From a checkpoint of a small transformer trained on Wikipedia: value embeddings.
Each number is 50 + 15 x the weight over its row's rms, rounded and kept within 0 to 99. Layers, rows and columns count from 0. The size before them is the row's rms in percent of the matrix's.

# layer 5 MLP up, 448x160, rms 0.0588, rows 0-87, columns 80-159
094:18 62 62 68 50 46 35 51 36 53 29 45 53 47 42 70 19 62 56 40 33 28 49 38 53 12 46 49 45 28 42 51 70 72 55 45 28 25 28 76 69 65 40 48 43 24 59 39 49 54 54 42 40 21 38 61 78 47 30 81 71 48 47 56 44 46 69 64 42 46 48 57 56 61 55 56 49 52 49 56
092:44 52 55 58 61 46 60 45 48 48 60 35 88 23 74 61 38 37 44 57 51 61 33 58 54 76 46 76 70 38 60 58 57 50 41 20 55 34 51 35 35 23 68 60 43 60 55 53 80 42 64 59 65 59 61 33 74 53 43 44 26 56 69 44 56 55 51 31 60 39 46 18 84 39 65 57 47 40 18 49
109:70 71 77 63 31 44 59 28 62 67 43 33 57 67 45 51 32 43 67 67 72 46 49 51 49 47 41 40 61 64 48 53 44 54 59 43 62 45 21 35 40 27 35 45 08 52 30 56 43 70 40 35 46 50 51 61 53 53 69 30 63 13 26 44 35 46 38 27 63 32 61 50 38 39 67 17 33 39 58 60
102:64 75 51 40 51 37 43 38 32 67 42 50 51 72 57 76 70 81 60 60 71 75 38 50 34 60 56 41 46 48 57 41 29 66 65 52 50 34 37 74 43 33 40 32 57 46 37 55 19 48 33 45 81 55 50 46 29 49 42 68 33 88 45 51 65 20 53 54 67 54 34 63 57 10 16 43 31 50 45 45
105:43 41 22 46 42 40 46 35 37 30 64 38 30 36 75 56 51 54 46 52 26 29 48 47 50 45 42 62 47 49 85 46 51 59 43 66 36 58 47 71 44 43 46 30 63 52 61 17 40 58 71 32 38 67 54 68 48 50 65 34 59 31 48 43 38 39 51 45 40 35 46 32 38 43 37 79 47 70 69 60
091:37 63 21 74 66 52 45 43 41 62 68 66 22 33 50 70 66 34 38 53 49 40 73 43 48 47 55 70 54 44 49 73 56 61 22 40 46 30 70 29 54 43 45 82 39 24 48 63 41 47 60 50 84 72 27 59 61 60 68 58 69 51 62 59 57 72 63 55 76 58 55 36 48 63 49 61 73 52 38 51
104:65 40 28 31 33 29 61 54 53 59 42 72 44 24 63 60 37 56 54 44 59 55 71 66 27 40 38 63 42 45 89 46 53 67 64 42 39 46 39 30 37 54 33 36 32 77 44 50 36 43 83 25 59 55 09 43 45 54 56 52 68 71 14 44 60 41 63 59 27 30 65 65 43 52 45 57 51 38 59 41
110:33 27 38 42 50 62 76 77 44 31 63 41 69 71 36 82 41 69 47 46 51 38 42 54 40 58 52 19 38 42 76 59 12 34 49 68 47 51 47 63 39 30 67 67 72 31 72 51 46 57 62 55 28 38 44 64 78 63 10 46 36 42 33 55 34 57 53 87 41 28 30 38 47 73 14 61 85 54 52 63
103:35 45 50 51 63 34 53 33 56 74 43 57 85 56 35 14 34 57 36 71 49 54 48 32 62 13 70 41 38 50 59 60 29 46 68 50 72 32 54 39 46 58 34 66 54 51 57 29 56 21 18 26 39 53 46 27 79 60 39 47 53 34 67 43 49 43 81 36 36 56 57 22 70 58 45 45 66 33 50 57
097:33 47 64 46 60 62 53 26 73 39 56 44 32 40 36 27 44 57 40 38 83 50 45 74 51 29 36 39 43 49 48 33 41 40 37 70 43 57 36 69 42 52 39 61 77 64 44 70 40 69 29 46 43 37 56 40 51 32 43 49 55 55 27 69 69 77 53 58 66 51 67 69 61 35 13 51 37 25 48 40
107:36 37 40 44 23 11 58 60 57 43 52 63 34 46 81 33 65 39 52 67 46 55 69 65 64 71 76 58 72 55 64 19 26 41 47 42 61 30 44 51 57 40 48 52 51 33 57 32 44 35 56 51 48 51 38 56 31 69 59 43 42 44 52 58 61 56 51 21 68 56 74 46 86 48 16 43 69 57 62 89
092:34 35 43 59 33 57 37 53 49 53 41 61 56 28 37 34 51 63 47 60 72 57 28 41 43 23 37 68 86 48 48 51 53 50 41 48 46 67 76 51 34 40 68 45 65 26 58 55 56 66 29 52 39 29 65 42 35 33 56 50 62 62 42 51 22 50 61 49 06 57 66 59 52 71 41 44 46 55 39 69
105:40 63 57 35 61 41 61 43 79 49 55 63 22 50 32 51 83 63 33 63 46 74 33 28 59 72 65 58 62 58 41 58 49 57 38 37 65 54 46 38 72 66 40 41 58 75 62 40 36 41 37 36 61 76 53 26 83 83 40 44 63 72 50 51 56 36 75 68 58 37 63 33 45 62 48 56 39 69 68 59
100:40 68 54 61 56 48 74 51 46 15 56 29 53 45 68 54 64 66 36 51 59 57 37 59 49 67 32 46 55 48 42 38 54 36 23 61 36 75 73 99 44 56 53 46 57 37 32 24 66 63 87 57 48 50 52 33 40 52 67 70 35 60 54 68 54 36 54 45 11 78 36 81 47 77 49 63 59 49 77 45
090:48 53 54 58 48 70 54 47 59 65 37 38 47 53 35 46 34 49 25 53 68 52 41 33 60 40 56 26 59 61 53 34 39 50 52 33 73 58 53 83 80 66 41 63 73 60 57 26 40 65 62 33 30 54 64 66 45 44 56 19 72 33 33 65 47 41 76 33 76 48 74 56 45 37 44 70 47 45 40 37
105:37 63 68 61 55 57 34 57 50 33 24 48 47 27 34 61 36 43 40 50 71 33 34 56 45 35 38 70 28 56 03 41 69 36 55 72 62 49 31 52 63 69 74 28 38 46 65 49 83 51 57 57 52 33 37 41 23 81 59 60 34 34 52 54 56 53 75 55 49 47 43 47 48 55 41 51 35 39 60 57
101:41 42 54 76 45 63 86 59 57 47 44 62 40 72 68 27 60 28 77 45 46 66 36 39 60 26 62 42 51 60 41 53 65 64 32 56 32 48 56 43 72 38 24 58 73 54 50 49 25 33 52 54 43 55 34 61 65 47 58 24 23 40 38 78 47 09 86 48 35 70 62 64 32 35 63 49 62 36 38 54
093:52 36 58 25 58 59 52 33 34 47 50 51 72 89 45 54 55 38 48 62 56 43 34 70 54 50 46 29 65 39 61 35 30 55 29 62 56 64 59 78 54 65 46 55 41 64 36 27 52 47 65 43 36 45 55 38 52 43 69 52 55 52 57 60 63 29 38 45 46 47 37 52 35 41 48 49 67 43 57 60
102:44 81 46 43 56 60 49 45 55 68 66 35 26 37 27 42 62 44 43 34 58 61 35 24 68 25 65 56 46 57 50 35 48 14 56 65 75 44 62 87 31 40 34 43 54 46 44 38 25 58 51 53 56 86 52 34 74 47 56 65 43 63 33 25 73 47 55 42 42 26 75 36 58 51 45 65 44 60 31 34
093:47 79 74 45 39 26 30 54 55 49 31 56 42 69 32 44 37 65 52 32 49 53 47 40 59 69 36 73 57 38 30 36 65 36 44 39 39 39 58 44 37 53 68 21 51 37 63 66 62 56 53 48 56 37 56 45 32 50 62 69 53 55 29 66 51 61 60 44 34 44 50 51 66 44 44 53 46 67 40 51
095:70 25 56 39 41 36 42 41 56 78 50 63 52 00 57 69 33 35 44 73 34 37 63 49 59 67 59 63 79 43 50 32 37 53 69 12 55 83 49 67 44 62 30 58 57 69 32 27 32 42 47 32 43 87 54 40 47 43 49 37 27 29 67 51 60 57 55 49 50 69 36 58 33 46 42 53 55 36 18 46
096:59 33 83 60 64 35 38 51 35 59 41 55 86 56 46 23 37 47 61 67 63 38 58 46 52 40 41 56 54 44 45 44 71 63 91 59 38 40 27 04 79 56 26 74 47 28 49 47 53 52 63 48 42 45 65 56 51 54 86 61 62 57 23 24 77 48 29 38 45 85 60 25 41 46 67 52 50 44 43 76
097:44 74 47 48 53 39 53 70 33 42 49 41 61 31 51 55 40 42 51 74 31 41 44 77 65 67 76 43 70 71 42 32 56 43 46 54 72 45 42 38 36 56 37 22 56 50 49 70 50 52 62 85 51 41 60 56 43 35 20 33 62 46 56 50 39 08 61 68 62 08 75 57 71 48 44 50 69 13 61 57
101:65 32 50 49 58 73 50 36 41 68 44 46 31 45 92 52 98 52 53 34 50 28 36 43 72 46 53 54 53 59 62 54 60 38 43 50 54 70 31 37 59 59 36 45 56 55 44 37 37 53 54 76 42 31 44 70 58 37 45 36 44 69 66 60 39 57 45 59 60 36 47 16 27 67 30 69 58 73 33 41
114:59 44 60 27 57 44 72 56 45 74 51 49 49 52 69 47 73 39 45 43 69 54 56 56 36 58 78 68 19 52 33 22 65 37 72 47 46 73 51 66 36 69 64 57 61 73 40 45 57 38 45 46 55 58 27 24 45 13 53 50 52 59 62 60 65 61 55 59 49 68 56 42 81 68 22 32 34 43 58 18
096:44 40 38 56 54 35 65 54 62 59 51 38 37 44 49 42 65 40 47 52 41 40 55 27 63 72 56 46 50 66 53 39 42 37 51 51 60 44 70 29 23 44 68 53 52 67 54 60 59 60 43 38 30 60 48 27 52 63 32 03 57 30 32 58 53 60 38 56 30 40 56 52 28 67 56 63 62 22 60 50
106:56 49 38 78 13 50 69 64 59 40 78 43 59 69 55 56 50 46 52 47 41 08 52 48 63 40 55 48 36 25 42 46 69 68 30 55 48 57 42 42 47 37 75 43 70 36 51 60 80 62 39 41 42 74 44 43 27 54 60 58 78 29 29 17 18 52 56 53 80 67 80 38 47 34 76 57 36 50 54 34
099:43 44 30 34 61 59 55 84 34 67 25 26 46 42 71 53 38 64 33 58 48 52 68 34 68 53 47 38 28 26 35 48 35 35 48 38 24 76 45 68 53 41 51 47 51 32 31 74 66 50 73 39 13 45 46 35 43 57 38 75 49 68 55 58 45 55 76 55 13 43 44 52 46 51 59 49 56 68 49 34
095:34 30 48 59 36 43 57 57 55 60 61 73 56 29 47 48 56 40 46 32 31 88 69 57 22 59 44 42 30 25 49 61 70 40 45 53 45 45 81 63 56 72 69 53 37 45 30 56 64 26 65 61 56 44 49 63 58 47 31 64 52 38 33 30 46 48 44 62 17 34 62 49 35 44 35 64 45 38 46 37
093:44 73 73 46 62 55 44 62 72 64 61 34 40 43 61 51 28 60 35 56 70 34 44 65 41 22 62 68 66 54 65 33 67 61 76 41 50 34 51 40 60 31 66 72 79 51 54 27 58 28 36 43 56 41 43 62 44 46 64 42 52 61 35 67 46 44 53 41 72 46 49 41 73 91 51 47 42 52 51 59
096:22 49 46 67 61 60 41 62 17 54 46 50 29 81 72 43 51 32 32 43 55 65 46 50 26 40 58 68 49 32 50 52 66 60 47 54 49 60 37 64 55 48 70 20 51 55 52 55 61 56 64 67 88 51 54 52 62 63 35 35 30 53 50 57 61 78 26 64 50 21 29 58 55 38 40 52 76 47 41 74
099:47 60 68 58 42 47 48 52 39 22 32 41 56 27 38 76 52 52 41 54 72 47 54 35 67 39 51 69 15 55 62 47 41 46 67 40 53 42 39 46 62 99 51 44 67 70 29 47 54 37 37 28 77 44 56 47 67 50 54 18 72 99 51 72 35 61 50 49 26 53 65 45 33 30 37 67 46 61 63 37
097:29 51 66 66 45 60 38 42 66 53 49 48 38 36 32 77 38 31 54 53 35 54 36 57 60 40 23 21 52 47 71 64 56 57 43 63 38 66 45 51 56 61 59 43 75 29 70 54 47 31 70 54 50 48 40 69 45 57 47 71 63 68 56 51 34 36 80 58 44 37 37 32 49 47 31 29 49 69 42 65
091:61 23 40 61 48 47 44 54 57 43 72 36 66 20 46 58 65 86 43 84 69 55 41 53 62 45 46 37 53 33 32 24 56 39 46 56 40 64 51 67 57 25 37 40 57 26 41 46 66 61 47 40 65 30 57 51 48 14 61 48 49 60 50 63 42 82 33 55 41 53 47 62 50 46 65 39 17 53 53 64
103:17 24 67 63 35 62 30 72 54 35 47 48 39 32 42 66 50 64 49 43 74 40 57 93 36 66 44 37 76 30 56 69 58 40 58 53 39 54 66 70 45 56 61 07 47 62 71 32 49 48 56 60 54 37 29 41 37 75 58 64 57 43 56 87 70 43 74 49 48 81 22 58 55 55 33 30 45 61 59 24
103:44 50 64 57 15 65 31 34 23 48 80 50 46 50 62 56 39 36 62 44 71 44 68 53 38 53 43 66 29 33 51 43 39 45 71 38 42 31 50 77 48 37 67 39 63 59 53 49 56 32 46 48 86 80 23 44 41 31 61 51 77 44 73 46 63 42 41 40 61 58 32 67 66 58 58 36 31 73 27 38
092:62 44 69 66 48 46 36 64 84 75 34 69 35 37 69 51 61 62 66 38 37 47 69 13 75 30 37 53 29 43 56 50 47 31 46 51 66 61 35 45 48 39 38 47 43 45 53 79 48 48 14 57 41 34 48 46 43 44 72 80 49 54 40 49 48 61 35 40 60 35 47 39 70 59 43 70 35 22 49 80
102:49 28 42 40 62 51 13 31 47 22 32 71 45 36 59 78 68 34 57 52 42 27 51 58 48 47 61 66 13 51 45 08 25 25 42 49 86 63 51 48 51 41 45 51 44 69 76 43 68 66 50 73 37 42 31 52 50 31 31 53 54 38 43 70 69 76 50 65 50 48 47 71 35 62 44 65 51 27 40 59
100:37 50 26 62 49 41 63 65 27 69 55 30 39 57 61 37 47 32 24 53 46 59 30 59 46 49 69 33 44 50 59 55 29 66 40 30 38 46 71 32 36 53 44 44 43 43 53 28 50 60 63 27 28 66 99 55 50 41 63 51 45 50 47 68 48 38 58 48 56 31 53 45 64 72 65 82 36 33 62 68
103:49 60 61 73 61 37 39 39 39 43 20 34 58 47 75 54 41 56 29 47 67 51 75 52 33 84 39 62 41 53 29 45 54 48 51 61 51 58 46 50 86 60 68 74 37 31 51 54 29 73 55 50 51 41 64 50 65 46 61 80 65 61 65 72 70 28 49 37 73 35 61 33 17 58 44 53 22 47 42 25
105:48 62 44 63 70 62 97 28 43 42 54 40 29 30 20 58 39 66 60 41 43 31 40 52 39 48 45 84 68 51 46 77 70 68 31 66 50 28 59 39 45 63 38 62 69 21 46 69 55 47 39 57 64 63 57 56 64 59 78 41 62 38 65 67 67 63 49 29 47 42 59 35 54 58 62 52 66 53 35 39
093:55 60 57 50 74 39 56 69 58 46 38 62 83 32 73 67 45 60 33 32 52 59 51 28 66 34 31 70 53 42 57 12 58 37 25 41 46 58 37 61 61 32 65 31 41 77 35 53 48 56 60 56 49 71 57 29 28 68 30 65 53 47 75 56 60 37 63 42 68 33 44 35 19 34 46 30 72 60 44 78
102:67 48 24 14 51 33 22 65 49 48 32 31 48 70 24 36 52 31 43 29 41 59 44 70 48 66 65 56 56 49 50 47 74 79 65 39 46 71 29 55 33 52 26 41 46 26 70 67 68 34 55 29 49 39 25 56 61 52 67 43 64 48 10 72 46 29 45 54 60 70 88 61 52 28 69 47 53 51 32 26
107:32 61 60 46 65 48 67 23 54 35 56 78 47 69 61 35 40 36 60 70 41 75 59 34 43 35 48 62 46 55 25 18 51 42 34 59 54 61 69 33 68 45 47 57 51 55 45 59 59 34 46 20 50 60 42 14 60 50 62 62 51 33 44 49 39 70 53 38 61 62 25 39 51 46 88 53 75 64 66 69
094:45 49 57 25 50 57 54 66 35 45 60 44 47 39 40 81 46 32 42 77 53 39 38 46 62 44 52 51 57 15 57 46 83 43 35 56 62 50 45 57 58 37 42 67 39 91 34 38 66 38 22 24 52 46 54 73 62 38 59 43 58 62 50 42 63 41 47 57 59 23 28 58 48 63 65 36 53 53 51 61
093:66 88 67 50 32 55 56 18 60 51 41 43 48 35 67 65 52 57 58 60 51 64 63 53 35 51 65 24 61 52 64 39 49 32 46 70 73 64 39 61 48 56 54 45 47 43 40 22 57 29 50 53 59 50 48 62 23 78 57 94 61 29 39 61 59 43 60 75 41 32 34 49 65 59 56 61 74 76 44 38
096:71 71 32 41 63 42 29 42 55 54 48 63 68 43 34 35 69 47 35 37 65 36 59 67 13 58 49 40 42 53 43 40 55 73 46 69 89 51 55 48 47 76 63 54 73 62 22 38 28 64 43 24 57 60 54 53 46 49 23 37 58 47 51 31 23 30 56 28 72 71 62 53 35 42 34 58 37 32 43 31
104:62 54 58 39 61 55 45 60 47 78 35 47 58 22 51 12 61 31 61 30 71 63 34 43 50 66 68 57 32 55 54 52 66 40 38 54 51 53 51 27 62 53 43 48 30 49 62 24 41 70 66 48 39 62 54 73 54 38 38 61 42 41 17 55 21 27 58 47 33 28 58 53 36 52 61 46 31 73 31 64
107:63 70 68 49 65 37 57 44 17 45 22 47 53 62 56 46 39 45 58 65 38 49 48 59 39 60 78 71 45 42 76 38 32 44 62 52 47 44 49 36 77 58 60 55 39 72 62 70 36 63 26 54 54 40 36 45 30 46 74 52 68 63 77 92 47 54 29 57 33 52 63 49 44 50 67 52 61 21 39 59
097:38 57 63 72 51 53 25 80 66 25 42 41 78 45 67 50 70 65 49 57 73 45 52 58 38 62 41 42 46 39 38 40 73 40 59 34 43 57 56 80 53 35 71 63 33 39 51 58 59 44 37 33 45 52 48 49 57 36 51 57 47 40 64 55 59 42 47 54 52 66 51 58 58 58 92 50 36 31 35 70
100:62 67 60 35 28 61 26 56 60 53 57 40 37 70 50 60 50 70 54 38 66 44 46 62 14 60 46 48 43 68 45 25 66 55 44 62 46 70 51 64 31 60 46 51 69 47 29 14 42 67 36 20 74 69 35 40 56 54 60 43 56 48 65 43 39 57 47 32 36 44 64 47 54 43 57 10 43 58 64 45
102:17 34 27 68 51 32 43 49 55 36 50 63 54 33 52 20 84 47 34 70 49 62 65 41 35 25 48 52 34 56 58 42 60 36 37 38 76 71 50 57 62 31 57 68 41 35 43 28 52 27 46 21 45 46 40 71 49 59 39 10 60 61 10 39 67 49 69 46 65 54 65 55 56 66 53 46 39 43 49 51
091:35 69 43 47 33 47 45 54 44 44 51 43 55 51 72 63 47 41 71 51 31 50 50 53 63 42 29 57 35 69 61 72 22 34 38 23 34 47 75 55 41 47 36 57 45 54 44 61 56 23 61 44 59 62 64 51 65 49 35 37 63 46 59 61 82 25 64 39 68 23 62 31 40 55 44 31 34 68 64 57
104:43 47 56 55 47 48 40 77 39 53 58 63 25 33 61 40 65 71 31 32 55 39 63 24 55 40 60 49 25 85 45 63 74 36 30 64 35 80 24 43 24 38 73 50 47 80 42 38 56 58 33 63 45 35 48 35 61 55 51 49 54 57 58 66 33 62 34 56 42 48 97 71 63 34 28 50 56 69 59 35
099:47 36 77 50 57 72 33 47 72 41 69 53 62 33 39 68 75 55 30 58 30 64 74 47 57 39 59 43 43 48 73 58 34 83 54 46 51 20 34 62 49 46 67 53 42 49 26 64 49 78 43 30 34 46 73 18 36 58 62 43 47 54 37 60 30 56 53 28 16 77 36 38 60 38 50 53 49 32 35 30
099:32 25 59 42 45 76 20 58 46 61 42 59 57 52 58 43 26 47 75 61 74 60 46 43 55 64 45 40 41 66 42 44 71 62 59 59 46 52 27 37 60 42 14 46 48 47 29 19 69 43 48 53 69 56 72 38 50 36 36 48 87 21 50 47 64 41 47 77 51 69 35 52 55 62 51 51 53 55 56 72
094:56 69 43 49 53 59 50 52 61 22 79 75 49 60 47 36 39 44 41 20 81 40 44 42 25 60 56 38 15 48 17 20 34 48 23 49 24 44 74 51 30 25 31 51 38 59 50 39 66 48 40 58 33 39 59 35 54 35 45 61 55 36 45 44 30 66 50 51 72 32 48 53 33 40 44 54 35 65 52 54
098:52 45 65 18 35 73 23 60 42 48 40 43 83 50 53 67 43 75 69 34 64 72 45 81 66 57 54 39 54 40 38 17 56 55 51 40 40 33 36 64 43 57 25 22 60 67 64 42 39 44 52 44 37 25 40 48 41 60 32 56 60 39 38 55 55 67 36 35 27 47 60 51 72 42 26 70 45 33 59 48
093:36 51 37 69 65 63 67 59 38 56 40 55 42 64 56 56 48 69 36 17 60 44 44 67 68 48 68 56 54 44 51 67 71 40 43 62 38 64 56 50 60 30 66 35 34 36 53 53 62 61 63 36 56 60 54 70 48 33 59 42 46 46 38 42 09 48 63 48 46 60 39 64 43 63 82 42 60 40 55 55
104:65 63 59 95 27 61 59 71 55 48 44 32 44 30 46 55 61 55 34 66 55 50 34 57 59 57 72 36 66 70 81 32 46 73 60 56 48 80 52 43 68 43 38 45 49 49 34 63 60 67 63 57 21 43 50 47 43 60 50 77 73 69 50 44 35 44 64 54 62 61 37 30 55 30 59 63 51 82 43 12
100:55 34 57 30 32 54 37 26 66 62 69 47 87 54 21 51 51 68 53 27 99 46 55 73 25 51 68 39 33 26 26 46 72 66 49 54 60 58 69 38 53 28 62 33 63 45 52 43 47 50 48 28 65 42 48 52 58 51 51 58 51 48 49 49 45 53 21 47 54 39 52 34 59 25 49 67 58 37 64 41
105:28 14 58 23 57 49 38 26 72 68 50 64 56 51 33 65 28 49 55 77 57 27 43 37 60 36 52 56 49 26 63 44 74 49 42 54 51 52 37 88 19 21 49 49 61 77 55 19 58 39 41 70 58 56 72 53 50 80 56 36 61 47 66 48 57 26 68 59 71 57 58 47 52 32 47 33 52 46 36 42
090:47 35 36 31 61 68 56 66 35 42 57 36 53 58 50 41 51 49 44 99 72 23 46 28 29 26 56 83 49 47 53 49 44 64 37 35 30 34 42 48 31 58 43 46 72 49 51 13 35 29 78 50 36 38 50 69 47 75 48 31 49 44 47 53 49 64 48 35 45 67 69 46 43 70 53 32 54 28 52 45
108:42 23 51 56 82 25 43 46 61 31 28 46 64 43 77 53 56 39 60 50 52 54 40 51 63 49 54 65 32 29 41 45 73 41 39 64 62 59 29 41 52 48 40 50 54 23 34 43 72 26 53 37 36 28 34 70 22 54 41 49 51 42 66 67 51 62 57 47 60 51 71 56 50 22 43 63 25 67 54 78
101:31 37 35 57 45 75 62 52 59 47 57 93 26 55 30 52 45 51 32 27 44 48 57 74 40 53 31 54 44 61 71 29 81 44 21 68 70 48 48 49 56 45 32 20 73 47 36 45 60 31 45 56 45 61 45 57 37 46 47 59 64 76 67 44 40 34 50 59 57 44 39 42 49 69 69 46 61 43 26 53
101:38 60 32 40 51 80 25 30 49 31 31 38 40 31 51 62 70 73 33 54 54 73 48 49 41 55 53 63 48 61 34 39 35 61 32 49 42 36 41 30 30 51 56 71 58 45 17 61 71 60 57 63 44 78 65 59 81 32 26 56 73 67 41 68 29 68 61 60 61 50 55 71 31 39 62 65 57 57 55 32
101:61 50 58 57 36 55 68 71 70 52 41 63 41 66 35 53 66 49 28 64 29 53 57 59 54 45 78 42 46 15 71 59 70 19 82 59 40 48 23 53 63 40 55 53 47 46 53 15 42 23 47 36 73 47 39 23 39 56 64 65 39 34 40 49 50 36 68 51 42 35 41 56 47 78 42 45 78 53 37 32
102:44 61 43 61 41 56 79 38 39 61 43 47 41 86 44 35 64 32 76 18 40 63 33 69 49 52 40 67 34 79 56 39 64 17 33 41 36 41 42 50 56 57 86 48 62 85 33 74 28 67 36 51 53 38 49 51 51 40 70 47 33 43 54 61 54 46 58 41 44 59 62 45 51 57 35 44 48 47 34 40
098:48 35 40 65 50 58 66 63 65 29 68 51 73 39 56 32 65 35 58 68 56 45 51 52 93 60 46 62 39 61 60 10 49 33 67 63 34 34 63 62 59 36 50 45 43 54 53 58 68 29 51 51 62 81 19 54 60 69 39 52 39 28 69 33 43 77 53 53 48 33 29 38 41 44 32 59 65 37 17 55
108:75 58 58 22 45 68 46 71 38 25 43 54 52 61 47 41 41 34 63 28 62 60 34 60 83 40 31 50 55 51 21 71 31 40 43 68 57 58 50 46 53 76 67 29 41 71 71 29 55 25 44 31 18 34 27 58 33 56 36 63 67 68 56 67 26 34 34 64 80 46 53 65 43 40 47 46 52 54 43 52
099:59 47 50 53 28 65 44 43 83 46 58 73 49 54 27 87 50 68 49 53 68 44 42 26 17 40 34 53 47 62 28 53 56 26 66 64 49 61 43 27 50 54 96 52 52 62 45 41 46 71 53 55 48 57 48 99 62 66 46 68 58 81 59 58 44 54 52 43 56 28 60 24 74 39 63 43 57 65 68 62
087:35 65 29 61 49 48 42 52 52 33 32 53 72 55 61 52 50 82 50 46 50 53 19 63 27 44 49 65 32 43 50 49 49 31 50 33 32 38 24 57 45 58 44 36 63 63 46 58 68 39 35 33 45 57 46 42 49 73 51 42 75 49 51 53 27 50 72 52 48 73 32 32 40 39 58 73 69 69 59 48
101:40 52 71 66 47 51 44 10 10 69 48 28 44 54 54 50 72 51 60 48 37 55 49 81 74 31 41 51 55 25 56 40 66 67 46 49 54 45 50 47 47 58 40 55 42 27 71 60 49 60 53 69 57 36 34 34 29 43 70 44 61 48 33 56 30 54 44 53 34 79 39 74 54 48 45 48 68 51 23 46
100:44 38 49 68 60 72 63 42 52 49 67 63 61 35 65 41 45 51 52 72 63 75 29 75 47 35 18 45 58 45 58 53 45 39 71 28 58 73 62 37 45 32 38 65 54 47 53 42 38 39 27 77 45 42 46 39 61 46 58 58 37 42 74 63 46 48 49 59 48 50 54 44 53 38 42 48 21 49 33 32
093:61 56 59 56 56 50 34 31 45 46 63 48 52 45 48 49 16 69 59 16 76 82 36 32 30 66 58 38 44 63 59 63 41 62 29 64 63 36 74 32 50 61 60 44 56 62 56 46 39 45 64 58 54 33 35 49 49 28 49 59 37 32 63 60 26 62 36 59 52 41 53 61 37 51 63 63 50 54 64 69
098:56 55 57 65 30 54 59 37 51 43 41 32 43 57 56 60 57 63 45 40 51 37 40 50 49 52 47 47 62 56 48 64 52 46 63 35 29 41 49 25 65 42 53 55 41 63 62 62 59 43 22 41 52 39 31 19 65 49 50 77 33 33 43 34 45 67 31 68 58 84 43 49 56 46 36 31 73 47 56 71
096:19 51 57 53 58 42 64 42 42 32 42 41 32 90 49 64 68 53 54 65 40 41 43 61 41 19 65 46 35 40 42 52 60 36 80 74 67 32 66 43 54 67 37 85 36 43 67 32 41 25 29 47 41 44 27 64 35 51 50 52 25 41 68 70 36 24 40 40 41 64 12 45 58 55 71 57 47 60 41 60
095:46 36 29 36 62 21 21 30 33 30 48 44 44 20 55 54 40 79 49 44 52 61 58 59 49 64 73 53 40 64 35 46 73 54 64 47 62 72 75 55 69 05 37 53 66 29 35 36 47 36 65 22 59 60 50 55 84 52 41 61 32 33 44 49 55 60 56 81 63 40 80 47 37 38 47 46 69 33 64 35
100:32 54 71 41 62 49 37 63 43 61 67 22 49 23 49 35 47 42 58 39 41 62 58 68 48 62 54 55 42 61 83 48 73 69 50 60 66 41 74 83 60 54 79 59 58 66 42 40 64 29 51 35 73 36 45 46 42 48 46 15 53 37 62 58 59 36 38 52 87 67 37 42 41 31 43 17 34 38 51 83
099:47 48 31 55 44 44 67 21 51 55 43 38 31 51 44 32 53 46 54 32 30 43 67 65 66 51 53 56 32 47 60 30 54 31 56 47 75 50 49 78 81 63 49 74 46 54 76 39 24 49 20 42 35 72 37 51 53 59 54 36 70 39 28 36 50 75 61 50 54 28 42 50 57 41 85 51 22 56 70 52
100:37 29 61 64 40 35 51 45 68 29 70 44 68 29 51 36 33 46 52 40 34 56 50 51 50 62 56 72 46 34 51 60 65 63 66 48 65 40 68 42 52 50 55 83 67 62 43 62 45 43 67 50 70 70 66 50 46 17 58 42 59 50 59 57 64 57 53 38 51 72 36 34 62 56 34 48 52 24 63 46
107:37 48 44 50 64 42 59 33 17 56 21 56 74 14 44 67 55 28 67 68 62 17 27 22 49 26 59 68 55 55 43 50 65 70 30 43 59 47 45 42 50 49 56 51 46 60 43 51 49 80 65 59 29 69 46 53 47 50 53 79 33 52 43 28 25 62 57 69 31 53 31 40 76 67 51 28 57 78 62 61
102:61 47 58 41 41 72 80 44 26 45 44 32 60 54 43 87 48 39 46 65 71 72 71 41 23 09 61 65 75 54 47 49 69 47 25 58 31 74 51 60 48 52 54 14 39 67 28 90 72 45 46 65 44 41 42 50 55 60 38 54 74 65 39 49 51 73 39 51 42 35 49 48 41 54 49 20 25 78 72 77
100:42 22 24 47 62 63 73 34 56 32 58 41 60 46 37 46 27 36 63 35 35 44 60 81 58 55 45 48 40 58 71 50 59 52 62 55 65 00 54 67 69 44 41 41 42 37 41 28 65 64 27 36 52 58 43 34 22 33 62 57 50 51 40 63 48 42 54 71 49 13 31 61 33 46 55 38 61 45 37 31
099:41 82 62 59 41 57 30 29 55 39 69 53 46 22 50 46 56 64 40 75 63 53 46 78 47 58 63 44 51 11 55 39 99 71 21 46 15 42 41 59 36 36 53 47 45 37 56 58 54 17 26 75 72 55 61 68 48 39 26 57 50 41 36 51 43 51 46 43 34 62 69 42 51 65 55 64 48 71 44 54
105:42 58 58 43 30 42 63 41 34 43 28 49 27 74 81 53 76 51 58 37 53 24 48 45 30 34 39 71 47 74 47 60 61 77 54 43 38 40 42 55 69 27 44 55 65 55 57 23 36 39 41 43 49 33 39 68 27 82 64 45 68 02 47 56 44 57 54 56 31 47 46 47 24 63 61 56 53 80 60 39
107:53 65 65 34 28 50 41 69 29 36 56 59 52 52 39 46 33 46 52 64 65 50 42 24 53 47 37 23 28 50 59 39 47 33 70 49 45 56 49 48 44 35 41 38 59 59 48 43 40 44 56 51 56 50 99 60 53 30 45 22 49 52 40 43 43 49 65 46 62 32 69 50 59 41 19 76 56 57 20 52
099:58 44 16 41 38 59 46 63 77 58 64 55 66 68 63 55 36 78 56 65 59 63 68 37 64 78 46 32 34 79 59 48 46 35 69 40 39 77 44 72 63 56 42 57 59 54 49 49 65 42 69 37 49 68 47 42 23 57 45 59 29 52 38 36 21 63 46 41 56 57 40 45 60 39 46 69 49 59 43 65